Weights of a small transformer language model: a variant of Muon for these matrices.
Each number is 128 + 24 x the weight over the matrix's rms, rounded and kept within 0 to 255. Layers, rows and columns count from 0. Numbers have three digits each.

# down: layer 4 MLP down (transposed), 3072x768, rms 0.0329, rows 445-573, columns 192-239
# up: layer 4 MLP up, 3072x768, rms 0.126, rows 446-573, columns 192-239
down445:118158128069108106124112057169090115168130091144074100129186128144124155120085112116108157121112108117089139129187166122083103125151100154121144
up446:124150089138150138111095142098148121156104176154146079150131107168134114148169094141149099088174098128148180140089132104107093156127145154142166
down446:115103135143152122147160109160120157144104122139140145127137142123121118131105115131133112143131104115136129157130095134135085112103130182129119
up447:112143136120157137106137103094085098132161149122104116119109124123109163129119114137132141114107084140116156153147062134159127149122130149121165
down447:126135114147146113115147126169131155120170135129182152168139148116134132106130163115110144135072103134125149117142135113085126112110158137114156
up448:142149167118119159110184123136102127103155136135134119135116088135126114111109122128118111134093138112105131147118122112120130100174144122138124
down448:100081142079098102171111132088102105119146118118118103136082143085139134128124101143112156121092133157104118119116143135105161119129078135128119
up449:130087164092128131138151106099094140151110145128105109147144148170130153141171107114094106123155116074147092131097151097129151183113145092138107
down449:207144137168110109142134138112117105131129116142114153111153111093129114146193116146106116095121092132147157147132125160106139117098117124204127
up450:148156126159102091137103160128128120087163147133155163122116132119098131178096103071131056123143123109116115155097141133132114158157124120144134
down450:123124110112133108123143148158119146121156153176127098126139144112084096092108113086120131123141148164132137111161120106148104094124133136135127
up451:094134097120134125143138122119127124063105123176120128105152145153139147113100139085129185104117143125154119154167107159138154152103117146170103
down451:151127167105085121125118109153115132105120085142152148144142095129155118129170155141169134151110172154110086075178120145112177135141130081138116
up452:092112144128138150090141118166101115101132117103108133113147115113137164135106170144101128144170080148154099155143122158098154136142126150118099
down452:138124130152120150094146122108135103151117156190138097126127134109137124136164124121134152130178156108093100092148156075112172126125109144179152
up453:126127123135148137184140130146121148101129125093124154129097116134119138137131163158119118111093146107099122096119116117100108177130105141105113
down453:134149151141103136164147105144150136124111118101139114138121155150149131152109107139103149131091142146140135121155132137118096076151101139167122
up454:139119107102156146147133122160143148116083119161149133162143143135157125111150130142103133136113126131082117117082140134142111127065135156057110
down454:129113127165117109124107099074156145161095089134143150120095151105101120076133105094112112154141091093133149098116198156155109097094127163125131
up455:131099133127163135149146137123125161117136149085125156120179136173095137140053149175092141144142145127146110126170126167145159169119104157150140
down455:141128119164150130185136111121142121106086151134152128149137167114154133145088136166078129133143109104145131108125152130123120104118125124149112
up456:133107122116125128143136110091101123126100117107106145151128109121128106123156119125126125143137106138126133135105116116141148134081136126134105
down456:153140153113104124153103113146155106134152128112107151109167095118118097146179120114147078073109105177111134127172159142175083132111096150127155
up457:128151112120121139135128135123169105069124136124145143156150133106141134155130164160146121143144137118119133094154109069117141142123136126173129
down457:098159118101138157127107102065146133082144143121138106122151147157108116129093094108106135131110138106143146135129168109119112150142120148131071
up458:121165140118133119145116146131129097128147160102100148121137096169127125101137163123155093128119147129103090130124156147148111144117118071128145
down458:150114154143098153098162126133104153102122132118109131132150143129179121130192137151157130151157128157127153182137127114144135085145115131143124
up459:086112138128129127106120108144106135144159136119138109126144125103098109138114131145111134082115127120144100146136168129137119089124132119094169
down459:109146136123144154084147137156161118114144125120150114132172113092169100128118101117140145146135168107076156148098124128107156140088102128126101
up460:129085125172103145129107106149137113119123124127140107109096135086152093182185125136138169118126126140106088144142159117126093117141076164128100
down460:138102159148128146128073154134142135162135124151102129158118139109144138155128166131088131151096137135144152138155102108152109114097145144124174
up461:155128151149097091135135196179137141171144100164150115171131144185138106143158149091116116155128094116154093160113121113104111148154142084146126
down461:120146129146113109068121125124091116129127115143122107123139101117160097101131126133170166096120126134116150130087136119133132148100147104165133
up462:165099131121137147149096129111077145068094115129117141111106071108112143130144139127163109123128164132121139114120149124178119100092166123069099
down462:119130141157116115136093128135130128109076055132101103144131135095142106064142126106120108117140155118081154126175118118187142132081116111097116
up463:142152146071128121142141108139079174140158110114068142162120134124121128195143113127096117151130112076162104112130128136148112133153124122180127
down463:121106171154109160142120135123110144156102177089146133124080141143096134119138144167132184120121120126154144127112123126103125130126114115158141
up464:189106101126097162168115149154085126150151092121136154150125131091119122119080116157113118111099095114072089107153133106114126144094109145115124
down464:129128129173152123137177167089133130163111094116103122130110180089129144139097133108142101138158174074122112151186152057095110136124155130131063
up465:115121162099157122163150133113143142141075139141122110166147164155098104117125112189125114098092138112142123130117160115148152121160086131098124
down465:105098134131179143143128134124184126155117124112191154123156133139156153110117163141119170107133147103105132138134127164152137114105139124125078
up466:131131137165084086134121085158173112094142166122152117111101137146141136182093131110149115134141150110133119119097120145156109123115102147135155
down466:104111148092137121165155115109143134120134138168120126157109125141101139134120109097137122137115167103152124128132110141140129164128129161147139
up467:131155136138127166154146094116128126131115151110136106135143126185086132131108166146124128104132155111108165142138136149095095140139139095096145
down467:132124131127094118102152142111117130121092173138128122121152176112133161130124192105115134125122118093119139115183116106124110094155137148100141
up468:118135154103170139140100108184169122121120128110101164136146127126094127105133117133117158111080108150132144163129194131108123098094117163189112
down468:163172142142151122104118138112130133120080191129100125053106124108129138181123146112156098122138139133153138134114159062139100102110130091111102
up469:157123136107119132145111151108145103163135122159126147127104143144128118143098133127118120134131152105126112145122164115141100152156110114124128
down469:137130130149136160148090160118128159135140143165148132138096127105107153096140128146123133141121144141107137104182156114153119146102131098104102
up470:092119124145143143146133146116123107141114132113117107119085105096129141117142074132145149089098131103123173150147109135134130107123146151149110
down470:120124139110115129113163154127132112136097133105096141091137101096168164134160124132163128141130104132154102123139106129128149149138133102114089
up471:143106118106127073087128103124148135091125106114092138114126146134156135195127098139143127121150089158160141165145152101146153080172132139183143
down471:131098141127114112137119142101175120173133069113124141093105126090140136149108076106104119113121063149154113095089147103150155122203088166116104
up472:141103124146131115137076164182087119139039133151122154128139144125166105130181104151135115126096131128084128156138164133096101105075097109130123
down472:157115122112134114160125175051161098100100088195084090121133154112163145123136084172139089068171151102070107122087155107122112130145140123102133
up473:110122125140152123158151087103160116117152129100155108111163120104149106145146133122105153144156124141133106094123127109134124101078128092142122
down473:118111112116127129183104165112116127127153100167136147151108182085184146118148159130081131109112090135148141168154139117115120096144132132089139
up474:121147175131114149114117101147093127189133116155097109111116096111166149067098121131108136127116117119142133179107138163146120149112140097104099
down474:107102102173116100105110135165095122167109156122147153063135112151124127141166149147139105116127124103126128162129154116111131124138116132106095
up475:126113078098183132109134112130155134133071134109109108096133143083110136125135163100109115175145126148113175127174161122135116127093115131145123
down475:132140123129130149106107143164111166130121159143092104176109149079135149117136153132156159137102155159138096074119161144151139143138101128148138
up476:102091152094144142126127119116099141125143108142118114129180131131142127118148110156105125095117117119137126133133107101177094118102133143140139
down476:169156115113130104123134103132114120169160127099141160157115147111101102098162137104092121130132114181083152137140147166113163146144141091167143
up477:173095105130185116166132142158123115091148086103102111144083133138105121098121118115076174105158191106126151134131136163091146139084134149108124
down477:161132107123131125191061145114125087152094153124130109095133147103121086119136139110117124176138135093133109110146116143094140155136129145156164
up478:147147115126138179106115149121137113099152152142124146083135115151139128130111107125106108104149174093106176149100085119180127115140101102118117
down478:090097157134141115088160110127114113123141105119115137130119108136177091135157080172091122161122113129125124131102108145108139113079149074110102
up479:123099117152137139155164135113146145154114108109122139153121116136108114138118142145143119141126150122134143128142098097106154104098140144127146
down479:160124153158109130131128148109160127113122134154142111094101119116142135088147104110121126107134164105118144136152105157144085147161111095117164
up480:133123111126163168148110137103148125098147104108122093154100163116116118078151139132108137106080173181142127132198125065099114150126129149098126
down480:146137094149149164088133108108110108099116057152120119128105143144142178119109099128123104155135091160161098113134188116143141090110137151129149
up481:123177110140182120118160128130148131085075143199127148133131139109130122151147121146171149127138125099156136134092160124126173116145120138126110
down481:134130082124118147144131128083124116106127104140124138127109112135068104103126139133162075138132107138128142108087123152151114149105133176112079
up482:113145131139162094117121117114131136097117099146144129162114144128141140089117137112110165100135121140088108111116128133120121146170155123145084
down482:132155124144139124123121114121118120129137116166126105116081112137121180109115137114111140123164138131141122152139119108135103115147104135177150
up483:158121114150124098132115128130123179123117153105112110135164144111129089099126122143145152136118210082155102124181098104130168156096156099151102
down483:102138098140127112093155142095166126139132109112154094180160087106146114112090134139138131150137135130110116162123117123137134111107110133144151
up484:139135102124131104119144138120141127122103118098097148136123105120180150114052161150148107111132141149110139126112141139122153104124122147108118
down484:110106101137147114090108168131090113143138115129127104049203136123124126168145162139132093107107110111134154091124130135142129124112120151149146
up485:124132117109103152167151133132147147123190148133153136112100140127111096136166171153116126180150120138106110095108169162128153162153108155128105
down485:126099092133148148134126149151121179107135158116130138146171113130097047088108091136093089130083118124096165123166156147128197156145128117156116
up486:118078095125110090125147126120135127127144093140146111147151161200116142123120106100111147125075137115129148099114121148131098143121144125115143
down486:142119135145160120123096139113055137060092111156149110121116110139100092141110141092150096102117143129131112143094157146165108124159142096139107
up487:164116146131129177166118152167159119141124129108104149077120110116151134146122136088127126138181157135114136188111132135147128113145129121079114
down487:159159135134119163134111167149101135136196112129132133147156092130090139118150160161124136130162143133104151123136123153129137148137144162189164
up488:106126110113111099129152100156109126147146094126097119190150136186136116118115138119126149095147132129140117143085134113141156102167103120116150
down488:169112089143126100069153125123131144108123137187117143177098121140123104072123079131153152143174114131128161130118145092145110130184107093141152
up489:117147136074162125126123110130143153105192098118128139114124136110168130090086138116132156123141121119132108107112106106117144103159094146126123
down489:137142155112121164130110124138138101106134176086118152125114079131114132142125136143142120119131102143125135139127138139120127155148106138107127
up490:135078169138098126125159123152137137165148101128165144127129110160108144126125140137115138153111131095134134129106086134153105154112117108104101
down490:102111101154134123095103167136109064146103160134142109161146150114124128112098125116132163119169133156160143124127151158096137126124105136138167
up491:171130069154123126167141099142116136148117088166134134122110106121102098121111128133142123150141130111126115105140090120146117110102108205166141
down491:151165150124155123141140088119126126152117135082131124141133091118153153140154108126125099166130108135156128148144114125164153155127120135137138
up492:153145148132158161130149136128120150127134111132169150169146121136145063132144168153109150149101139089164134159140101166095117110102066129107114
down492:118124118085092121167144099133131135148121136146153092115151157137112149121102129158093095123154109117139119145137151157113087157130133159125109
up493:087080164158117153122171088122155167157103086068117132143109108130112122139101177176122127124130074125168113137136138124149134126167103159057103
down493:123122121144157120128124086147125135105124160151117152161188107126126153183110173178112151111161121125134122162152096138145135125155102153082096
up494:149118109160125142096131066188141145136151128137111124139126153128123141113148125140138154114171095099119132117068143149080107137106141166084135
down494:110137141121104171093168126121100117163080086157083196172122099170118115125163093132124162107108065156113116144103123121168130120133147109138131
up495:154157093152119096124126153132126164138098148128106138174105120121129123112126163142131130114128109184145108127161168116144157111154136117085154
down495:154155139115129129125121103092129099152130147153132144123101111126144102199109116118125135145096198141129138139098168148116152145091107145173127
up496:121119123101133110131111121136148142082133122071180140122139103114100095073165133146116149143139107118134131135116157105136141143097102155120082
down496:100101098082162094128100148114162106178114189117130099134118164152128122122104135131155130128183119118145131134142126099139081099095110165099110
up497:130127089077132126168150190158136129150145090128168139135124151145104166103123122153139170131089071159118092154157117133119087153129105089139188
down497:111126106096113137122148100140113170122143096168145106119107117148116155112116158141121134159118112135095115127098115130117176143144145139108116
up498:127124173149143102126116112152130106097133127057080137097092126099090110149121106100165127103163155127135138159125113115116134120132127197121134
down498:135098149139131135149131153131090127152097092114144149124142103100126117128165115135149134115178171101146147139126123117116067114155101111120143
up499:196130074114194136105106142159166093171153108112123110114126141100097144124100176137103118093136089100145130122123099100112166134086147146120151
down499:177155122103094152106123146153148114109126091080111139082104102139112081112104115110147091109154130112127136130151113096115136128076159113151113
up500:140125131141108135112153161134107116148151145105130126114114132148127117166108123134160158113133103124129125116113140124114143101119133111159155
down500:142161120106159135150148124105143132080130129120162122122080162126094115150157117122135157140118144126134154100112113115130089162163131161177121
up501:108117131145142114151146092088165072138122148085139146135114122109156115122057132133143108120151148138123121108134124096132117141121146097114135
down501:127104115141118112136139089160150141107102123145082115115145101130127114131095118131126140130137108150135143137147126146084091117102174150188110
up502:109110120145142114136127162095167140131135111115099109131113131172104146100126123087128071167159126157107139123104114195128097152120126140142104
down502:103132128102128140156125179154178115115129132158127176149121115151113085135156155142100113131158179141130162128140115145161140093118129127126155
up503:147125144090136085086112075153169088123111146093113161146120101142113098077140154135166121113144171078111112150134121113113121127101176151156102
down503:129147114136133109160157126106158129130174134148121134154118096128110143095126111112148137145176129168086095129105137132115095165120098165133131
up504:150142157125074133149105173113135092148093078098165121137094104149091125121138146165117146109129039132108167151129139154111099136112142152115127
down504:108109103131123134119118125146108129155087119098166102139067137109126118139091141142188127145122132141097133132100148147113100097102152150125157
up505:163176113185145136110108121081150105124158131109165131139109144134105100074125127124160132137125138118134146117134127098142114131093095090097123
down505:106130109130130091150154154125110140153112159098144138110127137099114144139168123130088157135120178134137134115148142120114137097122117109072055
up506:137138113150137109113150117093111102176124052094109133094121147159118114143087139104089123132156122119132141135103111136135149144142164106089155
down506:110111077118083125149116149146113126126123117116148124115088168128162089102138099189124128141153139126063099148115130125111151160117101133137138
up507:104114151132150129093164146138134115117120121128116082121169121131121109091166121100154114119159109178134096139124114100141172112146100115144127
down507:135117160135107113088133138116147091134120146093140078085113123124125152114118111123139146118129090105115137126129147095166134119128180122098136
up508:133137159131153119096121146150146108123134131114092153136121133110108147118137204144139096174135085095096077132110111133158127122151115147171125
down508:096099151147125095096160147112136116153117088107130144142104126082112156115122095148169136131121116115147134138071110109145141096117126155102159
up509:132130123163161155131127120148123092125135106153142189105049111125128116112155165137140126114074146099134116130127131154114110154158180142118157
down509:144166125129125140130104152075091113125116131138090130138170153114165115106145107094155112120127102133152077096113151125181167142104133149103127
up510:097130081130094126162123076143157124111145090159139139133130116110089076097173089150147141100151126130123089168125098099098157136129154109095128
down510:112128094119094159157106094134105129111127102129146137144145087125110140091115052191090125147121171098148148138135146142114115154179115133195100
up511:130095098140101111155134098136107148118153109114090117142155105078134103109153143117197113106141122104132179180117168112096114114100153135128132
down511:100098098119162146100140153154174138106123120151135152157106143105134127077154122188113116142116125156149136079133089131118114124126130061105099
up512:091124131177146114108122185123145154108138114120132114060104108139119138087156104144173115096143100141142120097094173098116112135131152168086157
down512:104154133138116139151091161133078157097151143106107118092176114126113150140131122166144123141167137113105139119111153153153132093103175146118151
up513:133108151111140095125153140104122137134143163080130099142145131151121080153148176138088105180104108125124107183079113150110151148127156162132162
down513:124123103106145108159112109132181107120143125164135140132123124120120091167152120150084137128148059144135082144156126128154095075101115140088142
up514:122114142139090137070113104155123123112105115087112118108131119151152112139128176117112158139139140098113111117118156091103128105114121115147090
down514:130177079106153097152120129117132150118127121170174091100115152122147138157112103091123103077154143152135147136127141130112151106140155080123118
up515:111096116169114118134151061140122149122117163170079096118081112142128131163099130104173130136156110142138139110109106115118107157174153138139122
down515:133130135191122124152140109134159146146133133146076144119099080119136176139144145129157161146143142175162127159120103101100109137126182135127109
up516:100121115153172120078079155116160109124095144161109135126106147124091134099135130181099124151114125112137111156147122148132109176122132077126134
down516:076109138151115118124137135119109165136091105101122121140182139145133108143124100103101126147118101128131114092144126108132133119171145111172139
up517:117120141086102181091136119177159133140128111097096116127089122125105151099109079097144143084102119115155112112104124123110139144146160109134125
down517:131155124112068163098147124129127132133127157131116094138116109176130162090134159119134144141137139113161135134108129126144155106135114092157095
up518:117134134142124102149148111171136082106100146083103120153138116120135133112114133148108104107115142129153117144140153119121171146150101157142110
down518:149154122141123149120145135141156159143142097130117134122118140102135112163134169149108120123101163099103078117104126115100166130118118122137140
up519:135155127179124121151118153166124117125168136104105138123103108100072112137139107104118116092129125152121157123153116164170172143114171168091132
down519:092112135129089115142138113169088125092174141121111158132103112114108139143146119134086070083126141156140167153114127154177125121118166128116114
up520:092104135095139116135105126140095134094089129124102103147118116090114129133164124138099117095113124133155140125097152121092112151150148145159145
down520:108126115114146165151137123128111124131138149153111115113092155122139114084170142131131163174122132115124112168124152121145149153091067176138095
up521:128134154113161096150128123176131113175084148136113125100106133129078118191177178109108171118116098117116121167104133081119146120133159112127113
down521:140095145167156096138121115175144128139125105107119119173136112134115138156093146123098170133111149128125166150158178121137095135113152117151119
up522:134130127117170142114122134091149108154141126118146087172159120170125111129134114142089151131119166101136112142098100103136170101143124101126076
down522:099137079131103115160094114124134120148102089127107141144099125110137141121143165130119121110100119125080108155159099151127156109112092137122098
up523:118103080142138142046122150106118084141102136138132100155117162148149141162141113085114124128142149129102079152134104164176151151086144094170106
down523:083133152099117138162147124109105097140131146114127107088108144149121104137180077134131150145110125092113121145120130107074115077150158134172133
up524:145157137140159125150120129110165137146173123142100107128131115116111146177146132151120162091119115158149092118125085135087169130099159125123137
down524:115107130159136137151119100125119149161153173156113105112112130081104157131138162095089129112144134148102117139141125108166129189128095150137105
up525:125123119111171113099143117155147115126116120139161137101124118120144110145116122115111125142129070157210122138121148132143099147113163149125114
down525:137111151122160144111119122127130141145130123145189174165133127122124130124122107119136163125147127122118105132106101157143131103141117164151113
up526:136115141109130085137151152166137133139159081157162120114134089114114161145134150163112146100069137165057117156140126148136076129148103125177173
down526:162107163131133158119097176133130141106144076142128108119132165110121129142178157120108123113113132123152133116171149124129134143114114114147149
up527:124110132095117100103136171150160112126135107114132149146129125095101097148128145124131127114119172108139161147145136167105149137157152151116114
down527:120100102138106112159161108119099141119094167146143160132136129122126104130119143128099112066105130106148146114140185115140088160107170116121130
up528:086116131135144083118138102164149133119150132169173098091111113108109124053156091128114107106101145120088115107102103095115144132121106096124150
down528:152124119124129139141102109127130156114143127123094095155090127142140137163126146144167096133138162094159104148107114131176143153159130111079131
up529:143128147115131106150170147152090130116123151143103060108122112103138103096117089140161105112123108135120100102139138086133129112120174130162121
down529:113149135146138129139136125117092148118095148092114152129113133149129108105109124144130133170157139163160103102116157109114097148133155092132143
up530:132165136114119120118113143104117139101117112086129114137125109146132164112142130157121107135135141130149114171085183138164089138125116119107138
down530:143125147138153085109112092110151136118152134144065154116101146131134093158130141129154113172142147138130145129114132113095148180110123115133114
up531:125163161149153162147119124145124145154144127136163131144130120087113104132137142137099136123138150108128146104128162151120147140100101129123106
down531:135110129123162176108154116100127123102093141082152138083147142131153169078110135134116165145117107143117086167128162166101109116147192133131121
up532:157134146103161125122105174128139173169099127065149146109132093104130124140136141137106116159063124124126105119184123101085114152072141127161130
down532:152182179111146140131110166134099163151131148144150126126126117138132125134120130128152101092114146154140138133072120131142121111119151187115130
up533:135124102119103103105152147139136098133160098152121134143160125137124149113105159107104105111146123170133150141140162143144129151152151139091151
down533:140097136082135154115108141103109121125084181153076136131151104141164124099150127095123131114119098098101088122132126137089137100113115146111157
up534:137097165100121163138169141146103085113128130110111111113139180134120161103129143117141123116126123105110088126128169154121122140123068122142110
down534:168169153101092128129135160181163150105142112104168117085105125134109169136128152104158133160152157164117161122133122151090144126114087169147150
up535:140129127139128136104114159114117156126132127083146099143156154153154073158090155157106157079096139137162160150128130123116142107128131131168139
down535:142094111132146044148158095144121091133144120140196120115093122118130117123110116099170136152125155058113128145128112131162079098098150140198120
up536:117138138095104182145097144104159158085117113071119152142147106136117105118174190133102126102145128080170113158138088115093103149122120123090138
down536:115140144128151139190173174076154131108120095152092161100144143107137167125129130123090120130140129069129131125147103128163122114113104179111117
up537:126120148103136104095129113148126143134100122096149086112130126165169158122107116097135094128129172133145114120095090100137163134118166161104137
down537:140174143150158132121113113164134150139136130127129136116127109128139140166112126141117169132129115103109157096109112120127134146106119161138097
up538:109098122135144098091095073083140137081159180096137142123140118146128096081106161131133118139138109114116080122103165109108137130178107124125134
down538:159087125160153118125114127146150107133182133142110110117180127152127069103076115114145172129133107122150076147113147097133159114152107123160151
up539:139118123120145090117158151150128111127107159078131103129140137125125123084119119160104124133139114140123186118130168145168147155112121120116095
down539:110116137110131147148162152145114109123042161152079127126100161157137136099152127140135123132083123098149118145151153128117124134141138180115151
up540:107112099122147136130135152119126112125123144131109116149073151106115132112104124162116096113091148129114109120156110140112089141130128147175134
down540:160131101135084136104087139158121129101072178162079127137124120114112155178144147130182107114139107117127130199125125102092131131133120136118129
up541:107103114093146160140143096089088142155151148107106126172115074110128085140138123154145149124135113151124113130113127132125102144100101131141162
down541:091099128113141089127104080118110161123129179123117132139126091132142119165141142133119137130130123133158119130164107106104130098134117114143152
up542:114131139097110114149099143106132153095151124148103117146134140135094115161113127093142160166124106118136115121107118150126112144132190147081157
down542:123139115128138175112151177142143102156125147132141094136137140126142148074141074130145133096113153119136167082148122130119151105139160127142114
up543:146118127134120120144107135133106119130124102097102144152120131149120108163100128129146123144132150146123154160112130152103116141117150077178141
down543:151115106107136132092105149093094101099087185133133099129156100162111125133179124085132137097137099121124087111154146102133146156150103118138139
up544:151191133150135151107138093146144149124163126156127117128130100122119096206115104112091119076141136092103137137102087133123094146104125146126162
down544:200151161146107128091132094134145153132133110068138084132115121082104181156107123146107144170116149126140150081151137144122108165090126105131124
up545:113133126147141110113150145135074110142126124140168088105100167103151121099084119137121146124120151129114160096130149084129131145096139141133168
down545:102136169095121157156155096132107115182134156121111106115106105121117102119121130209137142131131132156133126157108090117118186108159143128158145
up546:130121116138149112130146159130152143151124104102130150094163101094153112161095138134097106153142145150121144162129154128171161143087098154146081
down546:151056156139156139121139123132132131110109121134137134137115156119105134122118120146138125167126125135133158102128167155108111087144137123130138
up547:158178108110102070106120130150152101111134096107146114132092151164170100116124136126116089158138115140104128128139169126150117144097173152152139
down547:112122133109143102097119135160155152141126103148139149145147122086116090128100127139141102124111113146125117101167122142107127108142117146139155
up548:119132123106107093090167119146139094100174114103128163137125131125104116142112167180099086133134105198116143168103187094139119159138100155098176
down548:125161117116131116159115146173109113137085150133148144105135077124154137110122167135137124170104132163134121114145131095152142131109104136117149
up549:116088132101115148123116117158085101124117133064118154125114125101135130185079134146122104140092173146104106149130072110156133126126139165128115
down549:100113109118139080055136135154147120124170088129112143130119121114105118183088111155104077096148122145148156149129124148135130131123121127132143
up550:128142149113110110147159118124109137130099094088121124127148098169103125119119163134116119144149104148117110145110168088167088134100141141097169
down550:136139117155172124167147114111093166174168083094149125097188136098130146128102109104139104111122113103103092088098122167119144159099141115140099
up551:135113132119105159129142154104177116127166086148192115110170140100135076162142132088178119125142112164125141111134160135157157147135114138075111
down551:096113143135126121111107104147145133129111107156103152139139142085115119127092139116111149156129119088156159144121160137150099118133093112137153
up552:129118145134161128135161112153082134160094150147140150106147135144139145139116189132116138140115163120148162135117135114142123129086140170150109
down552:125123125164105110125102132140133119152109121092136107103128137144117160166122121107113132136088160092147082118113137155117124108095121120146091
up553:128117124117108113145107125086119121113127137134154099138116136128140130139099177104093157074140156111167118130151181110103106127161141157120139
down553:151158128095131096153158152072153133118135096134102100130110125107138132138100163097091086119128104083068121119161179132155103118102141130121132
up554:132106136120107125109133113160132150123143136158109144133174132149129130127107157104115111129115122120134131115150099094102150134111110141120136
down554:107144149149128177140111114143162122120105121129169128142095100117112102137108146132093172139128139120134140096128144147133113154120103144098118
up555:171099118148129149126173124146179139147110106106102108083162146175129142147116124110164127122147138146112143070152124126172162111184110113126141
down555:095097129118148103125129160112149148119129128140138139162107086160132130174103111127131114145110143144113153154145120142166103145129118128124122
up556:142143099160111117114151170102122124108152107181127158128153116153154131109088117105167107106140098127123126123141131154143167113130105137144108
down556:129130148147129113153114112098136163129105105150136133115118128131150148162122086137124128158101124161145115092150129151123092111142146140127098
up557:096148099087155149124133136172131087139106087130131103117093118128152094124129139146121118128110114113111111172115158123195143125105128151140123
down557:167130134127127160186136149103107135129107169152163129146116092134129114124129158152136141159110162102166098073148154126125128123137127128139148
up558:127131118143148119116159124099191146143134081103127118092127126106137142141090142136122179116124132135089125118145127113092112143143142125150137
down558:143144138127161168152132151112112110067129166137137155131096176077139120154135130118134136163087161119124131152144146119168106126095132138131131
up559:116148123131176147131138125099133101092152140195112125124171101162125097151138141108119110108150112106108086114151166113181088129136079153155134
down559:123143114138170148132110119068111103136173162122158105102162129156092098113107136120110127102093124159170144149126176184180107147137122054121126
up560:123162100168075138151116126154148142169144115159109122131086126124141157137127144110156127103096130169124122136079116157118101103160130137191139
down560:149182153171065106096139151129169097148149120128147145115107134151152153169155142169096095142105121111111170120120154138141131153162149134135132
up561:131123122144141074155154138138121141136138119110079139132144106153118088187125153160117105093142121101111122151167160108128151147126108142142101
down561:103149153114119105132120088076082132173112140093129122136121127133127123154135115131122101132121126167079089135166134135149147152094148140131116
up562:116147095083119094123134100091088134168119142100055129139136109145124136129121130120125131138095087141109124136132149095125100143120171139122080
down562:102156088144114170124126110104143123102135139155123114164120141150173065099123169121130132144129146124145126085112137114136102074140144104095117
up563:136129124125102133140159140101134144084131149125107124182120095130112105145125156168136131098143134141198120141158160106107144107090102071136155
down563:141136114096116103146123069142145113114115161113128136128130165133128148099098110091137095106125164121137112104165116153129094152155142131137143
up564:101135154172131124143098175150118118115118173129133094097114100132082087144126113165084086110110090132151128126115124127122116113157074120120111
down564:140092136116125140114141113136154140135144117097148137157105128118127108132110124082133171147157170136147104126136135121162113140183148141110137
up565:104083129144140106117117127132144102168156155149108135101127082110138149123128160102141128116134116140120136132104140121129136102126076126087140
down565:107133122142145134122129121086110131122127145136131123133147135129139128122122113114130123147114118140148131117120132135155128143157145135147081
up566:148141136136097116138164130111141130155107125122086148092083128101153155092119080073090122100117124111152118134113110132117128137113106189123137
down566:083146167143100094158158136125119125127147121150160132123143152167158118128089126198184160126121079115140112160097149136133127126158168152145136
up567:149188138163149123104116164159155114168170136101116097093089122116124154120119102125137137141161135149123133119093167150069134147129097134111102
down567:071154150110129115096086135123085109120061138050124150133139099111136134105124122121150129124100106145108136117163162124087168115146117144181134
up568:150113154114099131123140090134134106158149138144127149099129135175119127119187131146091106147149149098122174148079149134133143144134108107132151
down568:140108177139104119142081142169155131143141159159130196114136124163164104133098152138127129139107167105157133143111129121126154110173135118109143
up569:137117112105113158075120074159098145092120130137081131141131115151126079104151094136146106120150167128134076140135064145140141140114117087177141
down569:133145121145142147128089150148121127100116161182088153189125108135114086102175120161150115130130140123141113126110081169084093115101213098091146
up570:141092148112150148175135137123102119132113118110157147128125148145116114091196132174148113168136103144188150090122155159135113133094152097124135
down570:147120138148111165125109146122110122105107102140126118126134057116136151104137127176094114101148149144110141151155089138149138095169120139141100
up571:118164108100141153119127103077140122105124141121098089150110130128141125124175120157152125114135099103150125148136148106125121137139150152114085
down571:126118104105154093113132119126114148140150153102127136146122145126116166121136136072175085137140139100158101114116140109111172086155155183087113
up572:133128138133173107094084133113121142141094136070119096127137099099108139181175150125124122134156121119139106173153129137131096127121136097106109
down572:202099169133152119141134127100166174171100139113172135119130098130125110126133134117088157159115139162125172112116099075122175136148146103113168
up573:115097120144176117141113080137129116101109122120131098105147088128144127153146138118186093116108066098096122139148106123159138154101127094103137
down573:101087123089148147150183114145162106096111088116087144108189116129124114165135167111105112107137157166121168119126106113164112167117123115098139